config = dict(
    n_layer=19,
    d_model=256,
    n_head=2,
    n_kv_head=2,
    head_dim=128,
    d_mlp=704,
    vocab_size=8192,
    activation='geglu',
    norm='rmsnorm',
    norm_place='peri',
    norm_eps=1e-05,
    positions='rope',
    rope_base=10000.0,
    rope_fraction=1.0,
    qk_norm=False,
    attn_scale=0.0884,
    bias='none',
    tie_embeddings=True,
    parallel_block=False,
    extras=['capped logits'],
    init='uniform',
    init_std_qkv=0.0245,
    init_std_o=0.00398,
    init_std_up=0.0245,
    init_std_down=0.00398,
    init_out_by_depth=True,
    optimizer='adamw',
    lr=0.00225,
    beta1=0.9,
    beta2=0.95,
    weight_decay=0.068,
    lr_head=0.0109,
    grad_clip=1.0,
    warmup_steps=332,
    schedule='wsd',
    decay_fraction=0.83,
    decay_shape='linear',
    final_lr_fraction=0.05,
    batch_tokens=65536,
    seq_len=256,
    doc_mask=True,
    train_tokens=315700000,
    steps=4818,
    dataset='wikipedia_en',
)
Each number is 500 + 40 x the weight over its row's rms, rounded and kept within 0 to 999. Layers, rows and columns count from 0. Numbers have three digits each. The size before them is the row's rms in percent of the matrix's.

# q: layer 13 attention query, 256x256, rms 0.0801, rows 194-246, columns 0-127
# k: layer 13 attention key, 256x256, rms 0.0785, rows 194-245, columns 0-127
q194 089:506510576517437498444488486492487550536491487559502413533455492598518532462528521488511501482479453479544429538456416521509470484514466507509505537601463548467537471502522470567518509514558460462487527453497496563506533483538468530584489450563528507523498472411449528430538532522478523520484563487522501481407495601495526489613507509545531490495520514536549520444576524498518507489519
k194 087:537598493460563519566524539511531486486511495512544552552445484489487511557498492559400475597498440513450457534470534461494515524547476514479491522558402507537499508461519505477540603491473524523527470533459483570541496569458506573446521489517513443481422549530570546554501440503537504526437496519481578518508508458467446522460547474508462508474496510492545512501502472484451509483501
q195 097:484535495446494365479530579558582451468534489466541501491574472437598493527483536488498493494541483542516593510539542457497485481469535424453464473532494456455497544483467468492449497524533553499419524435541452487511575587541458451473524448528531531529567509465503465494488480450536516465526488534484523490523481460566534467447516489483471506456499555544506496554549470488500515431543
k195 087:528498526472491521498494555531452562462432464506486445438444584504573414498532561468579493456515512533493532557412447528459498491517545527447565490461538475484502499519467511503515459495515520551557491503486548518453573454508448469537469470481473507494492480565472508436559545482451553475501542492445440488484453481494545445569600500480570483486538487460507502486439491475430513472489
q196 101:502567522555541546547496453433447541498446530527528488476495531559439516504454491515506495475504422527528460447483502529461508505533440582519435540477492544491520478465546564499524552478460493538544465525446486483485481477527547520530511503474495472481413542468502511470576521551465520516413453476509538503490496528442489505581492508496513539511525482468479492444520527504508524519420
k196 093:589532489492451570554424497501562464493491546505508528548495408487474554567483529567465473505509472411503423491520552482583502484528494554566530450469439495488465477489546574495530559549471483414460493512444453551538481436506526531470488554500511456487462500513532557532535472542506529505453488522584491550538510517496409587520495607505475548518476500494528507532550573499560567540517
q197 098:521479457478458509563445535540506507541534516542482496482520445521593507496550578536510461449488551517496524514558486470500473472494503453529479508558496480532501539531509418515507436415506448523500479462491499553510508572521505490476536483520548437526551478441504463481430597471512523480500509463444476537496451433544490464472460523496494526509548515448460427547540525555512505516475
k197 111:468482552552492462435536495515502542507498517516559509528543502529542532433497551455520482523480534570492504427540470557546604540502600500480486496410497515550528514516520518549507423460517564554537514471500484497500543427580459475575502524559530460495552433519575564472578403478463517547553523549501489508551545500517503515553535439523523469516548475508493514477452472454434448435513
q198 092:537501474495586484518505540485462476496518523429525545473491456437460526510458485546511472552554546498473483497478579498424523548537494555526512479405507527561478456512513524438486538498480488560519443573472475484515395455501546448456487600468469509478446511569589518515501446519494452531500406481455463514543497467442499516468460499474532535502487476421504476490500477514492449572467
k198 103:550497505533431543457493483478529438495492509536492421483561460482509513504498540520542508476471522431493530451555506529529449487519531523551515490509477473452528497471496487550456467488493503440433497452570521474507468441554495559586545470434502403534540406485462482477556501519494550405453568528580469456555424519521454564466517601526502496563472531520440464490534549489541557512499
q199 105:583499462455518485457458519461436494486468593477499443569531528548466486554515467475608500510451473506466510411534564523525571531515504506509512520475497508490495533451500542450502558513463474552472498498481503468447501442530543542572477550414437472486505523549457469516505402568467524511457538486496542401564522458453520523474569568554555480588462433500454523504455484457515498481446
k199 124:482457475562506588553456466497549439450493540463450484524508479550485579541517454521470485497480511502468400497515546442515460499468432496500545486506562490496502488491517483473549495613465485399517509500479497447516429506443533492530474516536529452542461549417474509523485552517472483509518479503480451481445533560594470521575456531475481493470462494536494487572540567530599561499544
q200 102:546465462441410467436477566521514492431504411521500454531562522444550491541494512482534478445496515483499510531584513441578502514582542450563481532534457481487482582485522501527482447504543487474428531379538508536522552479502424532509520443503534477523556493490473513475456461438514558443522508417525504467513483506504539493470499584511436497524499546507472518554483503496510529427488
k200 107:442525482521559472527511552495529553498504500456546548501499566568463495465492519439519488492557515556544491461455476536457506515445477498457497528451600529545494473503436475445536502556482514552522552545485536471496517548446514435531402556532503532471484527484522498469516514498452538565534499526436500498477560497525577500548478421494496459497505433528527542513439427500416460464490
q201 106:561516463499548474443480448506472456517483471437568459506444508513428504482507551516559490531467570573469479456479566522464520514509467527448509499506536537512461385457530480423498499505494493543542486559405442426421431487482487483543457511461462555529492489511490465526539438564494472530475495517508506418532492440430534495448537524464552534570509445510486472471456459419480486563459
k201 107:531517461564453489560492453509518444513528507530445470495510433507471554555548436540532488497466482437464421489536542508488489518549480543502530446516483488518531485429460445511511502489492529437417473566521475490559482463434458544477472530506453506524497551486469474475470465528535534459417476455533520486491478538526481575559414554442459561462430538511492519494558529507557508568534
q202 093:492485497441581416547500572504502466512571486448468507444514471429443524582502484479538438469488484563460536461466529467489521553500466471499544500504527503564431479439459572494540512533472502622411494493456520437487469507535539542523467496473373482521536495501509441528545474496482473536435483507448477469568567433490506474474511512559461468595522494530512537520470443488504511540454
k202 096:530557495527542603557530491451551463461494513505480469487482504489471482522476483525528494554402473532463501540482478492457427454479468497497511504551530446537521491513481505514507540540403474493437480524461545477456487564481481471501509538476460506505423563467470496507470520542540523492495473502578569503444493526561514541511511528475462552544432540507479519569523502571522557579508
q203 105:476469481597426561508545439477511566518480471552417521541536503525464491474490472452462501487505483442518495520548368476576461514480488480533446502454483442491454591541511583508532508536505494452466500463570563519542514448536415534493531467543515457498511499436518497560478540446460526485515486519493474537435572562582489461545447501486488535495542476495514481553520505561436469456542
k203 119:454522443440565453522505474508463538548565496472534522433487534473557382537507452467518497486497514513546537511457495486418526449496535470476543540492535552526507492518541493505491513475483524511525532515543522512463536542501511477408516532483496545482521521504476488579516545483516461509514498504442561557406478444446533463479506447507548459493542504541513500488450453524441411497449
q204 101:541604468472510594498447477452443510519463553505492522542490553470474496530580583487507459478503455490545476505493525493505540537481459516442498458479484499543470483511545561477568561494476489484511518527523451492497410470482508496434468562495438451491490534519453519521525475556477541577455513501468502553502487491430489548492543502442566562556520407487504467515533475530531519594484
k204 086:525437533536481580470476478472512485513549507518479503440518452518484579560490509611455486512402486516482410427445491491480437494561503545506540519487481453459516548514549559495507527517434430438507462556448496473438469466494560561499452486502578458582452501529448549597528445549544505538484553456532489498488523520560474530511458558486539492458438541485500483471527482472503521534549
q205 108:497519538464462441516525524534539501440502497489549483563533475449545480562533452492490453497512437520429536465508491463570544469531475459520412506584425546564490512489471512534492485490554532497504503441538533491539556541497405536569456424552453504515509562492502500540405471462522554546457488460455557421479471477498547430511511447503516501499511553513528536499529488540543531410613
k205 098:494439493482497559470544494430501445421535465490494508509499500529441480510459482465500439501533512445526542552425499467493446505497448422448554565459544492498445453553487510455489463524514453473493533465509604513461507530450528500514525484451511515418493489505423454474562591469507509458497458461535483473512453498533516537472602520490452494554469477506539564562431531558492502480462
q206 093:490453492528435535507476494503496557409506484580464511452534506493438486486484476452489511436523498397585464573535475472536429448523501490558451529522523456484510531473452516603462471505502443455537503508501579535538491535496447446465532465546591517511448460449492531553566561441489479426516463513583439581451489555566460471515474510483498496388501512484478512549491553577482497444518
k206 113:469545492471573388428466512519489606591451465445516518452474577561534399469548470403557538433540501491535586455494461488513549461469512454466436539451499486513492546489451525503526471472572526541520555461558512519455582489554488445467461516499475505449546495505464482460555503434482490477567557521449481526501483482462547472474465450526540429490589475510521498515452468457426436427430
q207 107:493518525479521469466422519475489527488503546432553448502483470547464556453437541498497576469532556520527445528449530543458493537468500549497548512528593496452461449483505485409470503479517455520515466511474457420464513386477578470500488539510463451553513496492477494497557488547449430520489513495525445551519534500437479517481507508516500504533509434549486516457517497451481485617468
k207 083:594468492524423595549514523552506473468460543496472533527520452432519471449452518564480494437502511470483432533576531520502460510459446496555490478543484451484480514523503504557450495540495482499466465574458557415533473543483474507521450509488529508518458499472505457523448514591459481494457480487544514449489496565442457432473448475506443514458448524498492452531533528520570542556532
q208 103:461500537506486480536485513572528465409460532465589495486563540532523462554476469512438497501524479472501497467526529479545475483531451541549439438549416446502583516513463532559459460542477468539481470462502502553534545532461468532483538440554485476523467510519514518463519458451464492489456533461515525513495453531572459483474500571478489493487480520540517544510510468499572534431622
k208 087:546486613526467417548494571516551542540468451561476458495475482533510510472443488406465476489489460493466506535481499449525459550466524468467437529522475459432472460549402500498456451422536433516503495521463527451488467556504468467534555490517473488504464532496498551411448442481541507482493531481539506463534464530543573388516497519505469560539569482583499509544491510530419547478429
q209 108:523448481441480425500462605441507470434476534504483536528514494445505460493447509495460554570488471481485496434524464478522522488537550491533470443527487477499490525468482506465481499513562510446552554439501511438553545533520546468424532502476522503526500484492484462537412490378544491441491483532510549520536547511562484553546468510552484459451454534520513577503442468482487530382530
k209 095:461506508472450463413452492516517501496482475468497451455482510543531451501515528419545522523502585554478564507495495503550516483442507439511496514479440480492483530480509520495491416530548564527535547425601441543528497455541488492533530433492471436526561448442478528504495605439504483502520557529524444495486547468563503479512484467521569440522520478469461467474529521482512519442462
q210 089:487461567536431518467503528570531559478520535562461479455492499474531543482416508462453564452490496480552473572470464415497480484532485477561493486509555429440493503506517493578423466500490455476517545484492580472477476527485449487455507473509534485503460465453454473527493558535483499479491450476583474538469539586558535459569468454556470531421550509543444494508473551539489521485465
k210 122:484497503435540456471472506520532603566438491473546536506492527505523414434527468389520547455563559497602549496524482470528504467416569466499445560511530525508545567561477497512477476525553485527566557442507488554474573475539504409458473472480534522460503500489534516483456491416469480456581518461448533477491505484464523463503495459514505424518559482500483501532459523483482404409457
q211 096:542516450418510465541515526535478486467472483490510577543539570468548532522484447484535470496526496524475524499584510506497534500536502460466458551455414503513494525535511482534557535518562507535480480488476487493505441459519481510484465473489443444474588496504496505526487522530404490536459541447489507518593441452472503494470549452470479476588523424482569512460461458442485507516496
k211 124:503436489559460482521505491459469455510556504499429471447455468466483605511473542585469536497443507471511385457460469530451479504568501567571510496519521543454533536485570510538468425506437424419432481558426496512468468449513521507484484503475534520527462489498458491569495518534489525501485523497550481508485481482521432454467478560485539522521440524507413443525543458423525510528510
q212 107:555437509535501570486511451535467521538529515528451524502445451502429498438484401486475560506522532486497488576475448477457479506506502525589502559449588482471454567536555508491532521482397543492523438544468613462491450457495454452495475617513513500534485529464561469543544541538452434494552463492547404499485598511507534464491452481494501482437502446450496429577447517507450457555474
k212 124:487553501546502481452480446562446555549464522479490481483493504496527393477522558451524552517493516520520571530472481550460539477491567467466467533538513537509575514505529474539538498457550541432554480483639520551520575472536478497435492444473536523506519480476481505528522506489536499434542563504440538537426467507411483486480483483493538469487549492451477494458489501469456456510470
q213 107:407455457476488603498507450482488477544519492466460525450486444553456456485514473477482438517445545489495455534490524556518496512503431496545471589475582526505531518464523472483542526598508480421493429511521557515503570429508546490567479470521589523580559476525521453478470496545466471474469439527480468633536493524497526488468513529527440498453536478470510430565495482469538466490534
k213 111:510603487494585488502557495554464522514526522474520469507483563486482482468549559526544518535503481535463513534527498475492528553575498489479494472421513494541485515449577464494516522431483518514571535561480489507511586486421484504584472598478467492479505527466521512547587523496496503578489502518501519474466522495471488576492458507498511521522563526387529473429470460449524503524550
q214 102:492494502532514478499492471523501492463497497480550519550534559480511530552480484482482461504479480548514511463469519490474530440533514459402486473425415525524537497499494522460493554485574526537459481417517494532499521523554485549504477374512491496482556465516477457466497486486511473485511587515489580448532382446508535497544487465489452442550515626456537498432509390455441453429464
k214 113:436488478459549475531448498461477442494470453545540556480516433496455558554487494537576489510501457439508410498454545460548451492530470601575501467541516470443536480518457520462486473511415454543501466509472480559477458523472520533466440530457475477457419523499555528446490457503508519554426389422547523482565510530519503529518534557528451516490447535507532497497545533524466506460496
q215 087:508553528517427514504490486468519500449492367581486426450454490509472493438534512485540542513440506506533497563494493509504478503509489451549484503522575496503504514488488506532468455496462538431563502524515522490418428477453459479477561554510540550529425540497476523553523455472570525500466470493513486521446570464526545488484382511444488478447526484481415538526527554521472505564480
k215 131:449561555477510504435554480548526572510448467480540446548452590557477409451489455350537485488534491542545543545445516483483478497455503417459486525440576575522491466535487427457518477524537531511567558453520534500506581521525481443480449472478554501470499461451508467484491575449471477477603522525455534520438519520462585475483526470495444470546560446544544533530447494474436482463474
q216 105:526495489545532526475514489470458560534458544484506558450373457531465528485488539483437567515538458475459460507460496527501518470471518557492504466463562465427435421593526444473462511550527500483529488508466468456475540521494541502442500509467522472499511518478504488470489566465486423490537424570518423482513575509521550510513456477517557501450526542493497486486494500467361493507513
k216 112:468477477414515470498443523554502527492450494493478533493536431426548538525507511514465516523543571493519607489574534493522514439481519549527457541496421490490524557424465545574540535488536508551471508454567478579515507477559472501485528454498514502455536472554493531478501499533515481456485541452496514500530480552470416521504472556491510473473522476410524511450499523527580436471478
q217 089:510470473496503504530515556579445472455471504443522515566503516473525550536420465527560497439517502545426522484545526561509578502509476567504498476495435511541515431472549518537547564520535499532493524466526404469546474470499500537463487471492422471513581556532557511486414439497455452522468527487434541482561482455457458512523553508492570535578473502500543477431475460469530541554506
k217 081:519448503526445612529488545506555467449493510534455494440499419474516591517447515634441475510539543463457452476519474465519385497515486502598516515563485455452476504500518453542492504514455434505452436510456593468467411541540501478466523496514492527537438487455499469497452506581473540448489504502542452498486479493553495467494495535438528573501430527446505460517545528536574551531527
q218 092:489476467457535478481463500500527522546485495580486497509572558529563498515491500504571467480543475496506529559473529518493479421435495556456584545478546455491565539543471495466501513510488527582465554505460421553541511484498569475507464494503490478468570433469472498449529515435462520436475556512474560520527439514491505567546482538533558484509491517504554493477521490399577491413532
k218 108:547526542463425547542522496509505516524499502462478483545509484491495575495516480534433555459473491522472464453565480494499510541592443529487478436546452469575582529438443536498538487474529551534449468564457514489497417481436496536451512548589437521468556549469505496540393400493467541580465465542482487524520521545497509496502461456501470493412512585435476452459447517471545507488608
q219 111:486455507522475531404475531519561516444490440554469457523537515513535526453469475428479516490533530514490472512479500405471438506452486425553469533520518434400513521543461449546494498522423538500487530470504525476502525541514522476436509456529497512562527518449503479516495630462438536487474485478571460536488474509575535461556439437490472456457479488474521580518520472510512512453477
k219 081:474488485486515481518509468452505555550490479499542569469530498498493456491513496244510550494542465523539576493468488534500500493440551467482468512552501499533550510474511537487460440526524561481517584469559464545500589481530540499460481437493550486482535483504516547477481556429549507501516503478408570477502537473509557466509520480548475444479510515499477507491493484469452449437459
q220 107:526583464599538493504465451491514419427520558501515503456530549483476455484499513486476486485583479510446495473506492566453482455476490478480501496525474483561493393544523548528483480500517467425528479547510498510481493597501503444471521449459535554462531508497464443557524525544520589480542485498487510507475402535528467563519528473506444484523532566457481536583480472491478469494528
k220 117:533442481559544437533434553530530515543434477475470526487527432525434549421575494487553516508485570486514467400503520517490475514456465540458454494494533472506488498417462528482461506487506503507461520575495436480473544531449530500467525572499447574450480596427463557510421502498465502552454536525562451446495516500476551518513481510442488463468506433470507481531580517473447475524529
q221 083:507463506456502563564491495455485517508476492516488482368498474426490458399445508476511585477549523512557499542511547472535491498417503497507421479480594520466475472514524437573471459433420523450502482530482531475398508473484499410395493547437468455543455479499513479538470540530529562483532559507508474548452479547488500485469502602438491480491521518473464513548499526515478483588530
k221 125:508446538517480451413495516510555552506421462494488486484485510555515469444533471335526554466541549500541580510451454481496487456413514435493419507504552474481521562557448502504501447550570527483531548445509499483515564510504555484519451426552589510500489520485473493453499506396492492438521572494537511511515511536496517453518449493512490431543526435478467556514447553448460522426448
q222 158:507500452473523489522548446486422517569507541462480578544482443525460540513514525560543443522468498519518468464510524546476581531550481592474539497443479536541512522480563556478528524465532499533503468542456517495512464380487539542516425542464498428480506511523556556528521422544462455562500546479452490471523499476416472559469528506488558541545475429511520413464478484477521489539466
k222 074:520494516531437578517493492536523439453529541515456476503502455469516544515486544777505490478441522458497475526520495448515442509550515568513527465535476487408510479502497476556516515477486434488460413544445578489499409498506486491541509541505451479540454502463472468529513451563479526472498532508518423474462461497501452524512488523438554575514492503510482484490518533507608539561550
q223 103:477453463509517530482479501522475526575507543485420493513432435516557469533550426507500456480515517534439501507486488514471527512565512449459589459587504525473562480448579452544524527533507568495480511487489465461579478481524564549546487494485444493520500483456542465506461504555402482468457525513463504494458437440438479469524451455414554545485485435522537457474490471428555499488550
k223 096:520446478556441511394464493524465472504506483506513507486520473499512572518562529539452431564448499510447442490519495473477440537547506542535482462534431489487500504462554473476528455475503463503455474495479523474466503538516480529507416486549495491488513476537472496501474496528571449488519493502459523495518476473576579509493502498500565489483514554462491518484493462539649498544547
q224 109:487485464478475495465565459479437509531570583477490484522601453508594507513516527489510518464469467517480489454451482559498518502508539456445536410565510559605484477467576492512533525483463495493480477533553481458497555494526558448522463483479435521518544597424562434561476493508479541535509470545483482569466395479453473522565518456568505491580506580520530482509496457528538490487544
k224 103:494435471488497573441502476477491477447507440546477525499485477522538515475489443516452457465528448437501464517435502423550447538457503511562451488537573406423501468506491530498446479518522446532563496539468563495508527536533499530390531502567512576494396520458470567526555500423513477456483484469533478465525530515625459511518526472455515473439484552536537508529497485521536515440538
q225 094:446475516528542509544482457552561447462479453481517500440572472499463446489531491495547521543527460460545488484477422534584447485412533539518535523513579482479534505560490554556468464486518415479515594531524512525452479608468507428441530481474474468387497463493502529497480500423571497486545501437568506487540477496532468579471550524519483482481438533494469437447457564501461456493533
k225 097:515480440531500400538446528527493593499512487502516533528515492448506570474527501412531490475513584489491522472596527508494587501469514482476515526441540513557489543513485559527515556486473557584425515529464454494485497520576527481533509483560518502460588514577543526411541455543452535571474528453497455536525504503418560516514484480542547586535550456517468540484548467449476506534509
q226 097:489525463510518513540568505512475538545572616491458515536469534523492511534512493491448508525477503561462541416575434557491539488482553475476489444437452462547506494526444469475530490487515484528480484476484502527632571512550480497591518433474505509502594498479455471484444564540440511480522463510440511511535469503490456469542520494549534528472493487461498485493473504523502529416558
k226 112:423456464417580426428479496455441484464547500451428551485530456501568517567552542556444507528450483498465466521490481488560458465495473554546501500505407519507463456470508544508530532423450522503543530533507492514481482497456439494425529537537450523492440461540551543559488432518516494493504440520560479441511488482520370491398503515520488479433493522460530460506562497517534455483456
q227 100:453515577597508455519530476527478534538505388492544472514489460483547507459523503516524439528435464485452494506559447502516517520455465523502481535512478505531531447467400513532490527485521531546458519527562530572551470520512486495472550439448548453481455440468486554499508481530468531451435460503507643471531479573516495509530571422578519490508514485515522498458480478473576472500544
k227 111:482509409523564467609453433514495465516518563441489467512524436491450563466523491538431469502483527476537445452568469518446522459478483534528570478523470458588432522459454407483527468472531500525464490569428502511503450509427451510497522542545370487511542526470498433541448477508476507551507477515444494505529490465478584530507534509529529580492459485467492464564524494570564454480552
q228 114:467502454481451533562433576495468552488506575464499508446509534523484504501465526502540569485512510556479493541508499418495541511533485495472517440509487439458411462532474548488417417512583530476543463476448477471511527433431518497497568478515517529485576489447462463497519515454535420536531532486530464507536507517458533509549428509549540523481484478552502524477513448491535526514534
k228 106:540466533441533459443493475479520526453416533465445542561583470430532476498518524516453510479496474522582556452500495508575501524437476572551482559521489524467588520471524515440508536527514469473473530455521505498491502456512568501439420490454560515453487469572506535468469517570517504474476537407507507415527503502486432513494478559504493417495459493447525483457519556521484488456448
q229 104:429542400555516532492427438431498469448552516504465553428486496504572521527499527470562473457511532553469520512497514512518471477464478472461555446525525519636442530462545552525535528543497473430499540487558464554547516479487561461511497468477508469466522515492538497529490553499451526515522500550494507570469502432528490492498465549559602502525478509458460414459503527537494463522485
k229 106:517569469464541481477434464510490560513473510498510514414514540457538508495541478467508448535510493515508512486509473478575463489512503514541491480412527455500494537471535474472502502480470599543521489480559551495515505498564469523422512475534522523475540510506533509469479475519509408567467520446523504469458554522519514484433487412428567470459562489489513520496610552515450451463466
q230 100:545525473387508493436501493527513482500495495461539540518508476504507555474513489472587487562443495528491482479504463471554498562500465550551564535501534515463479460553545545484510472429519506494535532497502506477473505526424509475511487407534501560507561486416531482560512507435566459480574466406517510555495522432471568576425477483548460496521472517553493493451472512512544553534521
k230 101:498547470538475427452458565512506529495461464500486532568488485449493471546478520518466468378488442431581539508521569469551515556532511556483472471470528487479424478463456549499576522582540490499430498552520518592546487458542496493499516446443553494434488538505531563400476544485498505510540495496528506480422503528471420494525455561523569514522499489509542474513480440527466516453557
q231 107:487510511496535602505559493485482518607539529478499497490468484522495476481574443512455568516451459478510507497522552573414544532539517503524539498505510484501537482496502468488441475527526534474527524564539525441508518576496495475488552550519569553519517539486474468543461524478451497503491470545514484512497513522410484423597483476429518510453479547555482498524514510520540555489572
k231 105:569449518542535521483538542544526443436488434434526443523564517425545430519521521517390476499507524504522519528496454413500527481506503485481478510538481468585529557416524482451498529502529499480466485504490501472486459535437496490520472498594481510551477557510440468509534430482537496543518539481473510488470492467531536509531460573421522497466549502515494508520449474431583441504572
q232 099:432516480473544430549452502502509529463496442470531536532577513514465513488503529477536488511486521561575516512466459510555519496423515550466518507459509519611494579562510608492465467487563494461564554528527457458489507540444494426474490425487474560392572503497460569563465457460571485525471515425560503563545517490508524534482495441531552492489490457559464490456468513459537523504518
k232 092:504444532424531431562466486489491488486456530413463514519489441447529496559462509476530540427574621464562502477576548496541452524480461544513489522510537500512520498448501547524564570529452491484405525460563498524547483441580560438454464459461500449465488452430512507407456479515441480525550532458520461449490467487414470522385575557525482483476477476451520473536518544487462497470498
q233 104:504500407464513505527476554510497498493454467542518503479514481465515476445407561485548489476500462470554438521484523504536516526459467465572456497466587541554503497522539506526493432465572510408507596489509475502487481495458536381404463545448461496500474436503507497564501493514565493508548511517473406574509476522549538579459458541538525481469425567524477492512422556514479536550498
k233 095:546494461538478421425453434437489553488442489429425539492537529536542561594539472462583535478524536488534506472540492520526474493493561540470458512472475485501486601464493504526539506553539545537444474451494494528548560456540520501512551443512523482469573492470495518464485458485417476429545589490565438484492490516495396465497469502481536432624500461451480459491488547452463468507453
q234 103:531504537428499582467552537461533523546462502522482485472422456455517529402520500505453506510439507495443499534435559426459489483484482434463476545466592520427448482462509439460507508467461558554475433513443522467479463429556543512529484537473547530542430424489529517452525544584450479490498474593465556459449491521462521534550425527527427486472506572457561501521545466580451434563487
k234 101:503531522481498487544473477468453488491507489477558484590495521577472460493488495439546498539493396521528525509506521486475561415535542464480528483497453498454486526520453521427520504526579571440552476524543551589522513449409500585557490462481560499519521498494477485493505535450561486445504491503519546494475544601523498466526385502475463533513477547590479546517412461484502479455506
q235 102:482511523495466421511547468513457513472520470460495482442435527494527519537498457497405505493462515523452461509539471541435529459554532547495471466522443483515533521480541496455460532522530514534516451488512440493490547539523366607582539484556455459540533534452432472460515476451495405496547501523477493494453463438495527480517459454519529518471580539497456478500535504476482514447508
k235 099:558506578407486532472550574574494501476486501471488406497478499448551521523461501525421480545461541484525510573492589540501465545605487506519481496566522503542514459500444457536473485463497454571493549441469481478519485523468455515463498498516497523481432445591518464540472444557527567535486465598517521514506527484483483521496592522433531519473530437520501471436444501460519436495522
q236 102:507509442535463531466451509485441538563527532474512488417507517506546526523423506494545483465484625519472452502592444500517518522518505498519497510480510437470476556491487430506450445525485493476533483487495472526479493518412488486489564422508493521510528514433514484447441509497558498531478503535499445568501496519443527532480465549485603552495492496474534496543513572472526513422531
k236 104:489503490467564493418520543466547549537465504525483546532509499435520500495524484550409534566505462412506514453524469474544532531574526527467489457489502575557549509394502493453533448497558481525525590468418541439552485491466467536506477490568481449493509460557504522512516422562525461503544490577421540512512542458501458541553535540558500434543548453523495462457459526526451422462458
q237 105:517500469579512509484542505472521475500501489536538486484440498526513506494483563513408548462528478490601482630506547467486513514441485485567473578564553501440447411479464435508499525472519531448554533433514390518545496480512552430419544514518469485518490468484476428497522529512525467486526542531496465620479472578527454465457481485484519482511480551455472556519474454480517511547506
k237 109:510506469520514500465447468498539486500529510480395412490600517466488495518545508538525491474512593529442454452528430481509552517559481529486481456462494517556437561451475507468512460528595512494394507487461508496526555426465459484504527490512465505483522600468468427564402449492491482444493535563537499548515553445465457489578454426521474476559516506456465486555596495541535451477513
q238 102:549536517519521482528448541532517516527445486472517470523440543514543509497509478527459434538477540494479440494521558502502518548510498422524407430569430519496511482496438434485546480599504557496497514461475482474454411491551488550452476611470387540522479506475474475498446465535454494502423530572472476478513470506541551445489438504437536515484539472502483570516506541484508532534448
k238 102:461508597573434557444572484469536454491449496543496479439507532528494486476504477542529517515499456499476475539503446573465460529547483510498426520540504506444528556492488436516479414530527434444482479433460550472523546511514506470588543457493501483523509461484476428496580494485490477457503484521477464512476446489560467527459538452488469434531518480377439494531416502504515501556521
q239 102:571546497446510536493494431423511462447457549514497561507447454455473511506494477471414556435496489565487563499489564503460473421460466502479495512404514495518499476510576427496470538479446548484518475510562463577525492478482545466485537502458570538463438456495539550501478552512474479519589458483482555523456445455499471490482522563527497508500465512386521448525547492522516528447518
k239 105:486530528437505465482414526544521517535463493484486478464456486503553482485532480485490525527486551518499522441478506462462524479528506537478553464432510459523499515499466512477549499483519569534499495512530445508485453532454506569503507482598613460551522568540526565474502464515523504517459594503605507471501549491417501467487431453510491495463478590578562553481575504486454473512510
q240 101:519464510527496437521523499519475468449492483505528521527550480524487512523461531508519552492489465470539498540469431545489452433410516530516395527480519495525510522576461525455453428539493508457518527528506465569505553506469529397495514484489514449486474479466451512519492456414588479502494505488512495491515470531573540589515584517558506532499472503553522512509482553423459463462578
k240 100:546485488456533494511457461498474561498487584443431467537456524482471481470515468458551553508504598539511494530509538543472502492476521511470465512429553459538532523443462466535549495444487538574485532502458441447493539473522472466552519509516466489457544483529510458531527474480433482524486566505556491575547505503378508555533566435529475485521501487380487429477511469411474459487486
q241 106:474558467497528515517491496552522497546496454532499499502417501514498490505513519484496486416436491565544491560525519479491490557466531545559522597459481575508541433513513433471514533525536574487452575493522483464445500443524513532453524503505491444582530476482493504549452483461531488519499548492441485626534454413581465491451493503394407432519477489425486520528486451495478502509435
k241 110:458535488509511522457512497494473496505484475512476445472535539505430411523434532463576508520591492404494451421565438580546477487508454526511503493498553471555475561467438481542461491566525525483493503513497469528555545500566495504484547474434489511438499567537491441523478389458487524459481516546464430494442514511444486449493558530536488466529533503494502471523464520439559473465517
q242 100:445532475469502541480500534505553513512511471538479516454434488527489491493454453501501552474551442494511487484435500466455535449484458487446528579515534497508488427478555470458493536426539550502477484497505502449511532443505504551574544534533547470533483481476507498485580530474433477417506523610572485493483448527506575516510413455492459443495467579467573532496517426464475445463423
k242 098:524515523466501525461457566622453482448452498481441499461515532526424518522512504540514504477477520497510458459584484440516534496518481506523514468562463438478501500490478530506472444520563523485455433553480426543498502523472530543432451482545461514472506467488467493530388539523535502481500533472491434507522518497536518448497435469508530554480405530522517524496482493539519476555513
q243 108:511576490512511523501479514507542508482522483481559530549504522527525525546477521500503414521470455598481502554527490484529517554502508525535530481481459416531457498509396495461519527538534539497450544513500534469556550466442447499564523524489490518469605507442483531482518546470504536485459411438523468535591526596485503434470532499551464456492455491474574618492546472474457558492511
k243 106:473434528486528522538424516451491482467499492538472524439506470476525462440512495559398534483549497523542476469521474441506530508515466584516535538484514441536597518536485534559514477438473463459479527517465523500452458494529498495390580516473492517482475504523490517544463510540490483474522569513526504466410487525491478487440496521541552497508505551459497430516524508570504465542523
q244 091:503524449495567493473460450512549461450517492526504546503480571525488574538535517501468536529610448513432502541506479527557490514435493473556450472531509475564512465525485500480533509512555509512486508495534404487517516535531522441524473543512561456458482541498440527464551580449490530443451437551565504516574421524514486463403522476548493502476475572550518529498477517492452587498436
k244 087:557487558468494513479532531503525514491485498485399487455472499453447478469568461560466526456504520496484486469526437444555511486523492514508499479412519445457501566499556507618464503442515492496479439485443526495440491510546508511500556516597531502509545539475498574537471515535470552539477540498532523492462567537463456448503486481451520530523525500521489460566578407504459441564540
q245 100:571473469493461490478478501521467432414525470525442533504504525495465476504431433482486479517504510448422415546557453497478442484466519521534503514484452459420517557548436502462509499434433478517390482498433537479451520529528444528495489485487406454507553421516426498513560525448495496532508489473499464425499363497505515567468510472468440498495479502474610541500539505407503503495449
k245 102:490560511539523556435510567538459584497546507587505501546470536474450458409481522539547487486454536467520486501498540538452485569564496536503508477442591516466577502540545479596462490452519497525540540556462474477469499451510529465455492511554565480474478480490566526554470531539487562542505521605507536575478578519464479494488433433542554522547536510564457466486455463497472479510496
q246 095:568498410504529500558463525458477496458512518507513504496534438498435481413446477481492492468522463535530521479491531524435538443476516514488487460451457529535503507516516594438497457543532553476517482466507553528523526490455531455453492452421561592457542424555500502584480468483593512458489469472483539503467475509514507513473464576513482531459410466547450515505475452467475539524500